From a checkpoint of a small transformer trained on Wikipedia.
Size: 10 layers, 3 heads of 128, vocabulary 15576, 24.1M parameters.
Architecture: LayerNorm before each block, tied embeddings.
Training: a variant of SOAP for these matrices, 1335M tokens, 5093 steps.
Each number is 200 + 20 x the weight over the matrix's rms, rounded and kept within 0 to 999. Layers, rows and columns count from 0.

# layer 7 MLP up, 1536x384, rms 0.122, rows 841-877, columns 288-383
157,216,189,232,187,209,226,205,238,231,179,158,211,207,169,176,218,201,204,195,260,215,180,137,222,210,197,205,209,222,149,202,220,154,195,213,209,225,208,204,188,163,159,196,179,188,216,192,195,192,200,202,204,189,215,233,175,177,219,201,241,154,193,210,199,208,185,218,211,196,204,186,196,167,213,226,234,205,187,206,203,207,187,192,198,192,202,200,181,211,154,205,214,161,207,165
167,216,211,191,192,197,221,213,182,147,253,168,203,194,208,184,198,170,195,189,199,186,200,177,210,193,185,178,162,194,199,176,183,180,182,218,178,186,179,230,218,182,165,195,156,228,206,197,204,197,200,167,206,223,180,187,198,207,189,169,206,212,206,194,234,224,180,154,191,236,172,200,173,242,206,183,129,194,208,198,205,215,242,268,223,199,184,208,195,203,195,200,196,213,214,185
199,187,163,173,191,215,215,231,192,183,225,177,209,190,190,198,194,210,197,190,169,198,213,251,199,200,219,206,181,205,199,213,231,201,196,229,185,198,190,207,223,200,204,175,196,189,186,168,215,196,198,225,209,192,186,214,167,155,212,199,183,190,210,216,181,212,188,204,178,203,218,198,199,199,199,194,161,193,216,198,187,236,196,223,245,229,216,175,196,195,224,182,181,178,209,200
203,190,201,169,182,190,210,227,177,227,183,160,204,184,223,214,209,244,168,201,202,170,216,183,196,188,209,205,219,216,178,179,213,201,162,179,177,193,200,231,254,167,227,171,187,221,203,223,205,196,207,183,199,181,210,175,179,210,223,196,206,203,220,200,231,183,189,171,214,181,194,200,188,213,226,165,187,193,178,175,157,205,180,222,196,209,179,199,179,194,190,199,198,177,217,208
165,168,211,193,210,212,236,194,218,197,218,181,188,201,210,160,211,156,199,188,196,177,198,230,224,217,188,207,203,184,198,215,237,195,243,185,214,235,218,180,198,235,227,229,232,156,206,209,201,230,181,210,193,193,178,208,157,244,233,215,188,249,172,153,203,220,193,188,198,167,169,185,192,202,208,174,171,179,201,210,204,199,208,240,213,189,202,210,207,207,176,188,227,243,175,208
198,186,216,218,198,233,209,223,223,203,194,201,210,187,196,189,195,215,232,247,204,215,166,178,206,204,199,222,174,207,192,225,179,181,223,180,180,195,189,186,205,225,204,211,184,235,194,203,218,206,251,173,187,206,212,208,201,228,230,192,217,225,181,190,213,213,191,217,197,198,179,233,195,197,192,202,214,221,199,202,220,202,223,198,196,221,174,218,213,215,212,199,170,179,214,184
195,199,189,215,214,167,196,236,182,209,208,225,186,219,208,191,225,204,192,215,239,178,212,183,219,188,228,237,209,197,174,174,222,197,148,219,209,194,217,219,166,175,223,239,201,174,224,217,218,222,190,228,245,183,230,211,202,224,183,186,211,203,182,213,205,227,172,164,198,190,229,221,232,207,183,203,200,206,190,175,182,189,173,160,219,201,191,170,195,197,171,179,194,197,183,193
196,218,174,198,197,199,190,239,226,184,205,222,186,165,205,173,163,229,176,216,175,203,198,208,209,203,139,175,212,236,199,217,205,205,204,211,179,196,179,212,166,220,187,200,217,189,207,212,205,181,209,202,182,164,248,194,225,211,201,194,214,209,200,215,209,200,188,181,235,222,197,181,253,212,190,182,162,192,171,191,186,231,208,192,207,211,230,190,222,214,231,190,198,202,214,196
178,175,183,208,209,214,203,209,192,178,184,200,210,210,206,233,225,182,210,211,171,204,209,179,214,198,222,206,230,228,161,212,195,179,177,221,230,173,206,202,196,196,234,210,207,188,214,188,204,234,187,222,210,167,211,222,191,212,206,199,201,188,177,196,223,190,208,189,226,169,202,155,163,168,223,213,198,183,183,224,185,187,173,163,203,174,236,187,245,163,183,253,226,239,188,220
164,239,191,194,202,187,220,196,213,204,188,202,198,185,187,178,171,203,180,192,233,180,197,204,212,200,197,202,235,221,186,166,202,196,200,197,196,235,172,208,208,205,194,199,187,178,225,207,204,186,213,218,200,197,182,225,173,203,197,201,204,193,213,200,222,216,228,164,207,205,174,172,219,239,210,177,189,191,174,204,199,217,187,187,191,212,181,213,224,218,203,212,221,189,232,195
202,169,205,192,197,191,186,213,201,187,202,224,218,200,208,170,214,192,189,195,208,188,205,200,195,222,212,218,201,193,212,231,198,199,202,208,159,195,181,181,191,207,230,196,194,224,225,167,183,212,181,222,210,179,196,215,227,182,205,169,198,201,234,207,223,182,171,219,154,233,181,184,188,199,196,199,191,194,188,217,220,201,201,198,217,220,207,180,241,170,192,185,214,216,214,213
191,215,229,240,180,162,211,221,181,209,203,204,187,182,214,199,186,213,205,223,210,213,195,203,201,149,184,197,231,202,195,150,207,182,215,231,208,211,226,221,222,174,175,206,205,202,205,200,193,177,195,192,192,207,218,190,186,186,221,181,212,210,171,205,216,164,202,214,201,233,221,199,208,181,203,193,200,173,207,181,224,215,197,199,227,188,214,211,172,221,203,167,220,162,195,203
204,183,180,164,210,176,218,169,187,185,218,190,154,203,188,169,211,154,166,217,187,209,157,183,212,231,227,205,169,183,182,205,221,204,231,234,207,204,149,227,206,155,226,196,153,208,217,190,211,203,219,185,142,189,201,189,214,226,180,213,210,218,205,163,241,237,196,214,196,182,231,205,224,184,218,181,166,209,249,189,234,224,203,222,255,202,187,192,204,188,246,165,202,241,236,202
177,183,163,230,184,192,219,172,199,211,215,176,200,191,197,179,186,218,227,206,197,204,190,192,208,217,163,199,208,243,186,195,202,176,222,193,183,192,206,184,199,221,197,216,227,213,220,226,202,156,205,198,185,218,201,193,191,167,203,210,202,209,213,157,213,196,133,225,195,192,204,198,225,149,221,238,203,202,193,205,180,221,178,149,148,202,211,210,172,162,211,178,158,169,225,205
225,219,206,170,198,221,241,199,193,182,178,132,173,165,224,192,202,206,201,190,199,163,155,225,199,185,185,189,199,166,191,215,199,211,208,219,201,209,219,213,186,200,186,186,183,210,230,197,200,198,204,178,230,214,235,202,223,203,222,199,212,221,207,162,222,192,205,196,216,181,231,200,232,208,216,207,213,162,210,209,232,229,218,230,219,201,200,179,206,216,211,188,189,181,215,203
193,214,192,217,210,208,182,210,206,232,213,159,198,191,198,148,205,240,198,201,158,213,170,198,202,201,194,224,213,215,166,165,181,208,203,203,187,191,190,204,186,206,199,203,197,177,231,196,214,220,175,178,196,170,211,237,206,172,197,217,190,173,204,211,209,211,193,199,186,217,194,179,200,234,191,198,198,143,164,234,237,215,208,172,227,204,218,210,214,199,176,190,185,193,206,211
184,215,233,212,200,176,203,207,178,240,179,226,232,189,196,209,181,193,208,209,179,226,226,193,176,213,160,223,229,218,180,187,179,190,214,199,143,199,201,177,188,182,176,209,204,206,224,209,225,212,202,201,194,197,189,203,191,188,225,202,205,213,195,195,214,173,228,198,203,202,205,207,184,162,187,231,227,200,219,203,205,198,209,217,204,225,183,173,213,219,171,198,214,207,187,204
204,162,184,177,182,210,202,228,212,217,183,219,214,209,201,206,219,165,199,196,192,194,203,214,228,188,192,194,185,222,198,227,183,221,186,183,209,247,196,202,217,210,160,192,189,169,215,220,212,215,191,191,205,234,183,195,202,208,244,195,184,182,173,221,200,222,225,197,219,218,205,222,218,207,190,207,209,224,180,199,214,210,197,202,198,208,203,182,195,222,211,208,193,208,183,217
182,224,172,216,202,217,209,233,210,212,192,195,218,225,203,233,213,204,196,178,173,199,186,180,205,185,194,217,226,220,184,191,191,174,211,179,208,198,198,170,217,211,181,193,196,210,188,185,224,175,181,195,196,205,212,202,199,197,209,200,197,197,212,205,195,190,227,202,142,183,201,198,235,220,186,209,151,215,202,207,205,209,197,210,188,187,219,209,210,183,214,232,203,208,200,209
223,227,211,208,196,187,198,220,199,198,217,198,164,203,210,189,159,171,219,210,203,225,212,166,160,209,203,212,182,157,202,198,204,201,190,193,213,198,196,178,199,202,203,197,205,190,202,186,208,177,179,187,182,218,206,212,235,203,179,198,187,217,203,189,178,228,225,222,202,151,218,224,199,205,211,222,181,215,216,203,224,210,188,216,217,222,214,191,189,214,211,200,205,212,214,201
165,162,241,182,181,175,186,195,157,223,212,191,169,181,209,208,215,223,203,182,195,193,156,220,207,215,188,234,175,202,215,203,186,212,217,215,180,217,204,221,195,158,196,209,197,225,188,190,221,199,181,194,149,192,177,240,209,193,240,190,175,234,164,202,185,205,188,226,204,202,224,188,169,180,212,186,227,171,149,205,222,207,210,192,194,189,209,196,172,179,169,181,236,189,200,160
187,175,204,221,203,189,160,195,202,172,180,206,193,191,226,244,187,193,226,173,218,202,154,223,193,182,212,221,205,201,210,213,182,209,214,197,205,180,223,213,180,166,231,209,183,196,204,211,196,224,182,178,222,187,227,174,220,230,225,191,196,224,172,227,211,198,151,196,218,180,193,193,224,234,171,194,227,217,165,198,178,187,186,201,230,213,186,207,178,198,204,205,202,185,221,185
201,201,178,179,207,232,193,182,172,224,207,187,186,212,189,211,205,208,213,171,181,211,195,207,227,198,233,216,176,173,206,203,185,170,194,193,217,183,206,183,210,203,196,212,197,189,195,232,206,225,191,214,229,185,202,174,173,203,249,212,198,199,208,176,184,214,215,228,197,207,191,197,200,225,213,198,192,232,191,184,180,233,170,203,190,201,188,201,199,203,164,188,184,198,207,206
207,214,184,208,197,230,172,201,216,183,225,178,183,203,182,185,204,214,204,185,199,224,184,201,234,206,217,187,221,227,194,187,212,239,216,204,220,220,224,198,197,211,208,258,172,224,193,178,194,191,210,187,185,222,190,182,185,159,221,188,188,185,190,206,215,215,215,222,171,219,193,197,197,213,227,197,219,202,214,192,167,228,212,217,194,202,200,200,197,221,216,188,188,198,173,188
182,212,193,182,213,223,183,211,192,189,190,231,208,183,165,212,205,178,174,179,219,202,176,213,201,191,174,205,214,247,234,175,209,218,210,170,164,213,238,170,236,186,151,197,195,220,223,209,204,206,197,201,205,200,210,207,178,182,208,228,217,211,180,221,210,161,215,211,185,246,192,243,193,167,196,228,194,221,239,200,205,180,166,188,201,170,239,192,208,190,188,226,223,201,195,213
197,197,200,203,186,218,189,203,185,177,217,153,224,216,191,201,203,178,155,223,200,162,196,218,196,168,204,201,218,187,209,195,225,203,215,210,178,170,170,226,209,191,195,222,217,183,207,191,202,200,159,203,214,190,207,135,219,162,222,180,206,201,185,189,171,206,243,196,201,226,208,160,192,222,212,211,205,166,199,183,183,222,230,173,210,177,203,185,200,203,207,233,225,152,211,190
190,205,195,202,177,178,178,207,197,193,229,182,184,231,214,210,203,209,158,197,168,157,227,188,233,199,195,222,160,198,211,187,224,184,212,190,178,196,199,197,220,226,239,203,185,184,192,172,191,182,170,194,226,215,197,210,215,190,237,171,195,204,190,160,190,172,194,210,183,202,218,174,171,180,197,168,199,242,197,181,186,244,185,194,243,191,211,176,197,206,214,221,176,186,191,198
201,224,193,202,180,182,191,191,194,208,236,224,214,190,225,202,229,208,203,238,232,217,206,201,161,182,170,163,189,243,157,185,203,236,210,219,180,194,187,188,204,209,180,194,200,196,210,195,217,195,183,191,225,191,190,188,189,208,198,198,202,180,215,187,150,198,185,204,190,168,205,218,187,197,203,214,202,206,232,210,230,175,218,218,186,168,207,200,241,200,197,199,216,176,204,198
216,179,174,196,224,172,212,203,230,210,205,177,206,229,209,206,190,203,178,207,212,135,171,192,197,195,219,198,213,177,177,196,221,172,219,202,184,213,193,184,203,163,201,181,211,198,222,195,190,207,204,213,204,216,209,195,168,213,211,202,178,201,230,223,204,191,209,191,205,168,208,218,206,190,189,224,200,199,197,188,209,174,184,175,212,230,192,208,199,200,206,238,178,175,227,175
188,186,199,211,177,231,189,257,212,189,201,227,191,211,176,230,199,219,215,161,201,205,201,194,194,218,236,187,199,200,188,198,204,188,186,204,223,222,235,186,216,195,190,172,204,203,186,209,228,171,211,177,216,177,205,216,183,199,192,239,211,221,190,199,243,197,202,211,200,197,218,195,193,201,227,188,183,193,228,201,161,225,195,217,175,215,203,217,198,196,180,228,204,225,176,210
212,231,207,189,179,218,205,225,210,187,186,179,202,188,241,219,193,194,152,240,173,181,200,211,186,187,203,198,221,194,208,208,227,226,209,213,165,211,206,198,188,178,220,191,184,218,211,194,163,171,192,253,210,204,179,181,208,169,205,188,182,236,223,193,186,198,182,202,193,197,226,167,234,230,232,229,196,237,193,185,218,203,199,194,182,215,180,197,181,196,181,198,186,204,216,190
205,216,183,181,203,211,188,203,214,215,238,224,242,189,218,180,217,185,173,188,206,227,208,194,202,193,192,229,161,192,224,146,179,222,202,211,196,222,161,215,219,176,179,196,221,164,197,187,208,186,198,211,169,219,198,184,231,201,216,191,190,218,190,213,241,210,207,150,229,211,226,213,199,198,206,188,187,205,246,194,157,206,196,176,203,193,192,196,204,217,185,217,193,196,181,198
230,189,222,217,152,193,224,207,185,187,190,182,211,177,239,220,162,185,194,177,201,222,198,188,215,216,204,200,193,193,216,187,168,212,191,195,202,203,222,227,213,206,192,225,183,201,214,217,198,213,213,181,200,199,208,185,187,185,190,193,200,201,183,174,203,186,191,232,175,208,187,174,207,195,185,204,195,214,221,139,201,225,143,176,210,167,188,202,196,199,201,192,217,212,178,169
206,172,209,219,174,188,227,220,201,204,202,201,233,224,176,221,198,157,200,140,172,211,190,182,210,213,220,213,190,232,185,194,186,196,183,173,181,200,201,194,220,209,199,205,183,214,209,183,181,228,203,214,201,191,231,242,202,189,227,177,197,223,202,192,184,189,221,222,226,165,228,177,225,182,145,201,199,202,203,181,240,201,169,228,182,216,192,170,205,192,195,179,218,222,175,220
209,188,178,176,158,209,212,196,200,203,208,183,211,184,234,193,184,176,206,198,221,232,192,187,205,200,242,210,207,179,218,198,205,180,211,221,214,196,185,218,206,151,189,188,199,219,191,204,193,231,228,216,201,193,195,186,217,209,162,210,204,202,179,197,224,197,162,208,173,156,210,200,229,213,178,204,235,253,212,191,217,211,213,201,207,230,224,179,162,175,201,194,200,232,152,197
214,209,222,171,157,165,219,212,196,227,192,160,203,203,223,194,206,191,212,162,215,208,219,187,201,211,171,222,204,203,230,190,203,229,223,220,169,199,227,186,208,173,213,217,183,217,164,178,231,200,203,219,212,190,206,194,153,188,224,156,227,198,227,183,204,192,212,162,193,214,198,195,192,226,215,204,212,199,185,234,204,223,216,205,228,203,206,224,182,198,172,176,184,159,201,230
205,163,216,231,175,210,195,210,214,189,220,203,197,210,226,224,197,215,188,206,228,176,213,186,192,189,167,209,178,186,180,211,212,245,212,196,205,160,194,188,213,187,222,236,188,202,202,201,231,208,202,190,213,209,209,204,198,200,196,193,210,187,196,200,171,189,161,175,218,215,210,189,219,224,190,223,193,226,189,215,199,216,198,169,187,179,193,203,194,169,192,189,199,185,207,206
# layer 7 MLP down (transposed), 1536x384, rms 0.127, rows 841-876, columns 288-383
211,212,179,225,195,212,195,216,219,243,218,206,191,202,186,208,246,172,191,209,201,204,207,256,219,178,219,174,216,180,177,173,198,157,249,205,229,188,213,180,239,190,204,218,191,188,224,214,218,205,197,187,190,175,218,204,149,248,177,196,209,211,157,233,193,199,194,181,192,213,190,178,195,189,190,212,243,199,205,226,210,178,228,195,219,211,208,201,243,191,225,203,200,189,190,194
201,195,190,209,216,232,168,183,218,197,186,210,210,187,186,176,163,194,195,221,183,210,189,207,216,201,197,203,206,191,199,202,203,192,219,192,191,163,175,191,208,211,199,207,212,204,196,219,225,240,194,226,200,193,204,203,203,192,205,207,199,192,211,213,196,194,183,204,209,188,168,205,194,190,195,194,201,230,204,226,191,208,183,217,188,204,192,200,205,203,204,201,230,219,166,200
220,213,212,206,220,176,171,236,226,170,225,199,209,174,243,212,194,195,183,267,181,194,191,192,185,220,235,175,208,214,221,136,179,201,190,183,206,196,170,194,193,203,225,218,205,216,238,193,213,191,217,227,159,201,223,204,193,178,206,171,171,213,218,173,194,231,172,176,164,230,208,202,180,154,154,194,230,196,207,232,194,206,225,219,220,207,199,196,184,222,184,235,226,194,203,213
188,221,201,220,193,222,204,190,182,217,182,160,220,199,173,176,215,226,194,223,212,200,246,204,216,233,185,178,207,214,240,225,210,174,257,221,186,186,172,222,209,208,213,211,219,194,171,206,190,214,141,183,220,191,145,205,206,176,178,202,208,223,177,254,204,201,207,202,203,222,210,192,180,210,176,191,202,227,122,212,208,196,202,205,170,202,174,224,209,229,183,218,191,213,214,202
164,206,199,166,157,204,167,201,177,207,170,180,185,212,225,209,215,176,194,237,189,226,225,182,181,209,180,222,176,151,183,230,213,197,221,203,194,213,207,179,213,188,157,224,168,239,207,200,185,208,169,203,214,129,219,235,211,204,189,203,176,190,181,182,206,181,202,216,165,209,211,213,222,167,133,174,185,213,183,208,171,159,186,190,208,206,205,179,172,201,205,176,174,201,199,221
199,190,180,230,203,210,203,215,165,195,201,195,216,254,211,208,224,169,149,200,195,199,204,169,196,195,179,218,187,208,174,207,183,220,177,195,176,183,201,172,188,201,174,225,188,229,209,170,195,165,194,189,194,229,206,180,210,188,160,173,187,196,185,192,164,214,212,172,206,207,196,191,174,227,219,212,202,197,198,229,185,194,179,189,212,219,183,191,203,209,196,177,205,215,188,207
183,226,187,212,205,188,201,160,205,232,218,195,232,173,225,197,242,217,186,218,210,207,208,193,198,201,189,215,210,171,217,210,195,205,215,198,220,216,211,225,192,176,188,209,190,209,210,173,221,172,205,184,184,189,187,193,187,201,222,193,204,188,195,187,200,162,203,214,194,200,194,228,178,193,192,160,186,168,232,153,238,211,161,212,239,172,192,218,210,216,176,185,239,202,178,231
203,218,165,216,221,211,212,204,204,191,204,192,211,193,201,185,189,212,194,236,182,167,184,221,200,182,171,157,220,180,190,218,192,200,209,230,202,184,163,212,176,190,206,185,195,191,210,195,219,185,158,228,224,167,189,187,170,183,212,226,194,226,200,220,182,203,201,199,190,221,215,191,215,232,162,187,196,214,184,186,180,175,201,190,201,200,203,207,220,179,227,231,203,194,166,208
210,227,177,208,209,210,203,174,255,207,184,171,203,203,171,223,201,180,205,190,192,196,187,188,210,173,218,165,214,196,173,220,211,176,207,227,181,183,186,184,164,227,186,171,199,174,253,208,191,164,236,244,219,214,222,197,187,199,200,212,208,228,207,199,190,195,139,185,152,202,209,191,206,211,184,210,199,219,171,217,156,177,204,189,202,218,217,188,209,214,192,200,186,182,207,195
194,173,221,205,220,221,205,195,195,174,201,165,207,183,206,196,222,186,196,155,174,173,200,151,170,197,203,167,214,216,186,235,187,231,232,191,204,178,193,201,256,199,228,202,209,178,204,192,220,204,186,214,178,245,218,200,216,204,194,189,181,200,216,190,165,187,179,224,178,178,200,204,216,203,180,178,225,176,205,175,187,209,243,193,185,238,220,215,233,176,178,184,194,189,208,200
228,208,219,206,202,232,174,206,168,214,207,208,185,185,202,214,171,186,219,168,190,198,186,205,162,178,187,201,200,190,191,203,195,196,165,186,211,199,180,226,189,193,200,209,216,193,153,220,218,220,238,188,207,232,194,175,184,206,210,226,191,196,186,193,185,194,231,204,220,184,184,207,224,230,201,191,199,196,207,177,179,201,207,210,193,151,165,187,172,212,195,201,226,192,202,192
182,228,185,200,203,198,228,191,184,232,223,201,196,206,179,228,216,196,208,197,202,199,202,207,193,237,181,169,208,187,190,187,170,221,209,243,185,235,208,219,195,177,205,197,195,215,216,219,211,221,216,187,200,185,217,187,189,207,177,206,198,222,211,200,172,191,220,222,192,188,195,180,176,212,206,164,194,171,168,195,212,170,188,191,224,191,199,181,236,204,203,213,196,201,181,181
247,170,230,196,203,221,203,178,188,196,208,236,194,201,217,207,176,208,201,219,218,232,167,189,196,197,216,216,210,177,208,205,192,187,199,176,165,176,237,202,222,207,192,226,178,184,173,186,179,222,214,196,210,192,209,206,212,221,188,198,186,225,206,214,200,219,192,208,232,211,179,180,185,167,211,178,201,198,216,199,197,206,207,207,225,160,223,191,183,226,209,224,203,232,183,140
215,192,198,203,247,184,219,212,209,199,224,245,173,213,213,200,186,189,205,211,211,195,234,193,192,176,178,200,221,201,181,192,185,256,185,178,194,177,206,200,177,172,209,178,202,199,199,176,207,201,204,229,214,196,211,238,208,216,194,198,188,185,188,201,175,189,160,194,210,217,197,209,183,255,194,200,218,181,194,204,204,176,179,228,194,191,222,190,171,204,227,199,174,207,163,190
159,211,177,213,211,199,197,188,197,210,193,183,206,162,198,169,209,182,234,218,179,201,214,209,199,198,187,199,186,209,219,219,167,190,180,171,264,174,179,201,241,193,232,215,213,185,219,183,212,205,193,215,181,200,206,217,211,185,125,188,198,201,218,217,189,219,178,195,211,190,176,168,199,186,169,188,159,202,201,194,200,194,215,174,226,198,221,200,202,186,200,180,221,197,192,184
201,201,219,190,219,182,171,223,223,194,198,230,226,163,212,198,199,189,189,220,246,194,207,170,210,197,220,195,198,222,167,208,225,190,179,198,235,181,197,195,207,204,190,193,211,203,197,194,194,185,205,183,236,208,195,200,191,187,202,203,208,237,156,194,235,203,184,220,221,202,218,190,175,169,191,204,215,196,222,184,189,186,197,217,143,223,185,211,189,159,170,204,184,201,192,149
211,219,210,217,252,174,196,175,190,200,210,169,169,187,187,233,213,182,175,191,216,214,213,197,194,222,191,163,223,179,190,224,194,212,169,189,199,186,205,214,212,211,195,176,221,174,197,191,223,206,200,230,193,186,186,197,206,215,173,173,201,195,214,164,198,237,232,196,223,192,188,203,184,217,178,195,167,198,203,195,197,190,199,202,231,178,194,206,238,192,210,174,235,199,189,200
225,230,195,198,184,199,218,201,200,177,206,188,212,209,229,228,177,199,220,181,219,205,176,211,177,201,229,190,199,204,195,199,189,191,168,207,191,223,175,188,194,213,234,197,188,177,200,183,197,197,220,177,189,186,176,219,214,178,192,197,224,194,185,189,195,191,203,211,178,166,200,202,164,195,195,172,193,220,201,209,234,184,217,197,172,207,202,187,199,149,212,179,221,188,208,174
234,206,235,206,202,201,193,167,199,217,200,191,170,218,174,195,237,166,215,197,199,219,187,217,199,191,179,245,189,212,208,173,210,216,181,172,195,204,204,188,199,170,218,195,193,197,188,200,203,208,158,202,170,233,157,198,216,183,204,189,178,187,215,194,227,192,196,165,196,214,221,242,202,187,203,207,219,214,234,198,186,231,192,181,201,238,202,224,197,251,200,170,220,244,191,230
194,171,206,168,198,193,179,194,214,200,199,203,213,204,214,202,169,198,170,210,235,167,191,185,210,196,185,222,193,185,200,222,227,193,201,219,172,203,200,215,186,222,228,193,186,219,213,181,203,212,174,191,223,194,199,211,192,184,201,199,217,190,197,203,203,211,200,193,223,189,202,198,165,181,205,197,207,199,231,183,204,200,189,200,191,171,185,214,194,194,185,197,201,193,216,226
165,225,189,256,207,176,168,200,197,192,181,212,220,180,215,211,220,228,191,212,184,193,215,207,222,203,197,218,210,192,198,195,212,203,202,187,188,186,192,217,205,172,192,172,205,220,163,199,202,213,212,205,163,188,216,208,213,229,208,184,161,192,189,186,210,208,141,213,228,211,236,190,206,216,187,190,224,180,162,206,240,203,184,187,197,206,205,220,225,198,223,197,210,186,172,205
189,198,234,222,195,168,192,227,171,204,199,196,183,197,208,204,178,208,213,185,216,189,187,215,203,224,186,170,176,209,228,193,236,218,212,217,225,166,209,206,175,190,189,206,214,186,217,208,214,197,248,167,193,214,212,178,193,215,194,185,198,187,186,197,231,215,183,218,208,207,178,195,176,212,185,194,170,180,208,221,231,181,232,186,204,214,177,205,208,195,214,153,224,187,182,216
220,224,225,173,177,194,221,189,231,168,196,214,202,156,188,196,206,200,183,189,222,228,187,177,215,181,211,224,213,199,211,239,200,199,184,214,189,246,185,209,221,186,202,202,200,180,196,195,176,168,192,188,170,231,200,219,215,214,208,212,190,192,173,191,163,223,206,225,181,199,191,172,194,170,172,207,206,201,200,239,192,155,215,209,196,179,202,178,168,190,193,230,215,183,198,186
192,177,192,184,204,206,222,200,223,227,179,220,176,217,218,187,222,162,199,183,162,183,183,210,215,232,200,189,201,223,228,184,209,207,173,182,214,209,243,173,211,176,203,182,172,168,221,204,180,210,191,172,203,203,226,220,192,233,213,230,248,164,214,204,177,195,199,205,193,214,202,188,188,216,223,182,184,188,180,172,167,201,161,232,168,190,201,170,221,218,183,225,181,209,222,178
204,218,163,190,190,195,202,219,209,235,197,167,181,203,186,203,191,184,185,161,236,182,194,193,185,224,176,168,189,198,177,218,208,184,191,161,208,215,210,199,210,202,188,153,178,242,174,205,198,154,183,235,220,188,214,191,226,195,200,199,180,183,214,228,193,185,174,198,163,206,202,195,183,192,183,201,208,197,186,193,179,209,228,181,218,192,191,194,163,183,200,209,208,210,199,231
205,183,179,203,224,204,203,213,198,180,182,219,187,203,198,179,201,211,178,196,220,196,201,199,214,197,184,263,188,210,203,196,200,222,208,202,235,200,217,219,210,195,188,206,213,214,214,187,189,191,222,205,213,168,224,212,204,182,170,247,204,201,185,168,161,188,217,203,211,226,188,202,250,193,203,176,185,203,212,198,137,217,234,181,178,228,228,205,206,212,254,161,188,179,198,194
226,192,186,188,178,201,192,193,213,197,218,210,190,191,167,205,252,205,205,187,168,218,190,233,204,191,204,226,187,202,177,195,186,224,190,209,233,160,220,222,229,201,192,175,229,200,218,197,157,209,196,181,210,208,209,196,166,205,198,218,190,207,189,213,192,221,210,200,217,184,169,235,233,203,197,205,203,190,181,167,191,203,197,214,174,207,186,203,239,223,226,185,198,199,227,191
227,198,211,216,201,210,231,205,228,205,175,197,220,208,212,210,189,193,185,204,212,222,166,190,199,169,200,190,208,209,198,193,218,174,212,157,208,192,171,192,211,230,197,218,184,226,174,198,198,200,198,218,179,229,214,205,222,211,189,205,204,192,196,215,189,208,191,199,203,213,213,192,182,190,188,217,179,206,204,199,202,207,187,219,205,202,187,240,203,188,170,184,208,171,201,182
237,180,227,213,237,183,213,175,211,220,168,214,210,186,210,208,221,179,193,225,200,186,210,206,246,209,175,204,204,204,193,257,215,231,228,169,218,199,193,181,198,191,205,196,215,210,174,228,205,172,212,183,232,197,223,151,211,214,214,235,212,180,207,218,170,179,199,187,199,189,217,202,218,186,191,211,200,209,243,248,226,205,152,214,229,222,216,209,183,172,185,195,187,211,205,225
201,202,236,215,196,225,190,234,195,229,195,206,171,207,174,194,189,210,196,181,189,214,143,191,211,223,225,205,213,163,211,223,229,190,207,205,205,190,221,211,216,209,203,208,208,172,217,200,198,223,202,226,196,198,210,232,214,232,211,218,195,216,233,193,197,128,222,217,225,223,177,205,212,186,220,226,203,182,185,180,199,196,232,191,178,209,214,221,198,206,191,196,217,204,199,208
186,211,209,204,169,235,199,187,223,204,204,200,183,193,216,188,219,239,205,219,180,212,181,203,219,225,192,182,206,196,173,222,261,165,148,231,189,153,189,195,215,212,184,206,172,225,185,119,188,208,228,260,194,199,165,251,217,158,205,203,177,262,185,186,216,217,191,174,189,176,220,223,219,203,164,218,213,177,202,166,182,180,202,191,178,197,194,223,201,212,212,186,211,132,179,207
167,215,202,234,191,214,207,183,238,207,221,209,218,181,200,186,226,176,181,216,221,242,182,221,225,192,183,235,205,165,216,210,220,191,172,214,226,184,240,177,226,174,187,174,217,208,168,198,231,189,187,221,225,207,185,232,186,221,201,212,199,147,218,193,188,184,202,195,197,181,182,195,227,194,200,193,216,210,209,207,215,212,213,233,211,220,201,217,196,141,231,227,170,186,189,206
207,193,225,193,195,171,217,195,209,173,220,187,186,185,199,214,195,183,188,177,222,197,238,166,212,202,222,216,193,225,184,205,185,235,189,202,214,217,181,195,211,201,184,185,213,230,218,197,195,189,192,180,240,224,201,198,236,217,179,200,203,209,179,225,216,226,164,189,190,176,193,215,252,193,213,261,169,199,222,211,205,204,209,210,193,177,220,191,205,176,167,204,187,183,205,223
170,198,218,206,169,196,238,204,202,236,192,215,273,226,201,201,179,230,191,208,195,208,189,196,194,207,221,233,166,198,190,162,171,184,211,184,195,194,189,193,202,265,238,184,179,213,207,184,213,179,173,174,172,201,220,212,176,170,208,230,190,197,212,223,190,197,186,279,271,155,205,199,228,192,207,234,195,158,177,177,226,174,172,190,192,207,193,222,213,179,194,237,213,183,183,191
214,191,238,168,205,193,206,203,204,212,207,221,185,203,205,173,209,219,224,221,175,166,244,171,186,208,207,217,196,196,203,172,165,223,177,187,207,207,218,207,219,202,218,207,200,185,209,233,217,170,209,208,194,212,216,180,195,197,192,181,200,210,226,240,174,209,175,193,201,213,195,182,175,210,227,185,206,167,204,200,238,203,231,201,213,210,193,213,203,246,198,204,183,199,198,209
189,217,169,189,179,202,173,213,211,202,177,204,182,200,189,211,200,195,201,213,223,208,208,202,189,193,226,209,238,216,196,211,206,205,185,193,209,189,179,212,199,219,226,198,224,207,190,172,199,224,204,213,213,185,190,186,219,176,191,195,207,195,219,192,215,202,221,215,203,201,215,198,223,204,186,219,201,196,201,191,192,225,209,220,190,211,199,210,222,182,184,209,214,201,190,200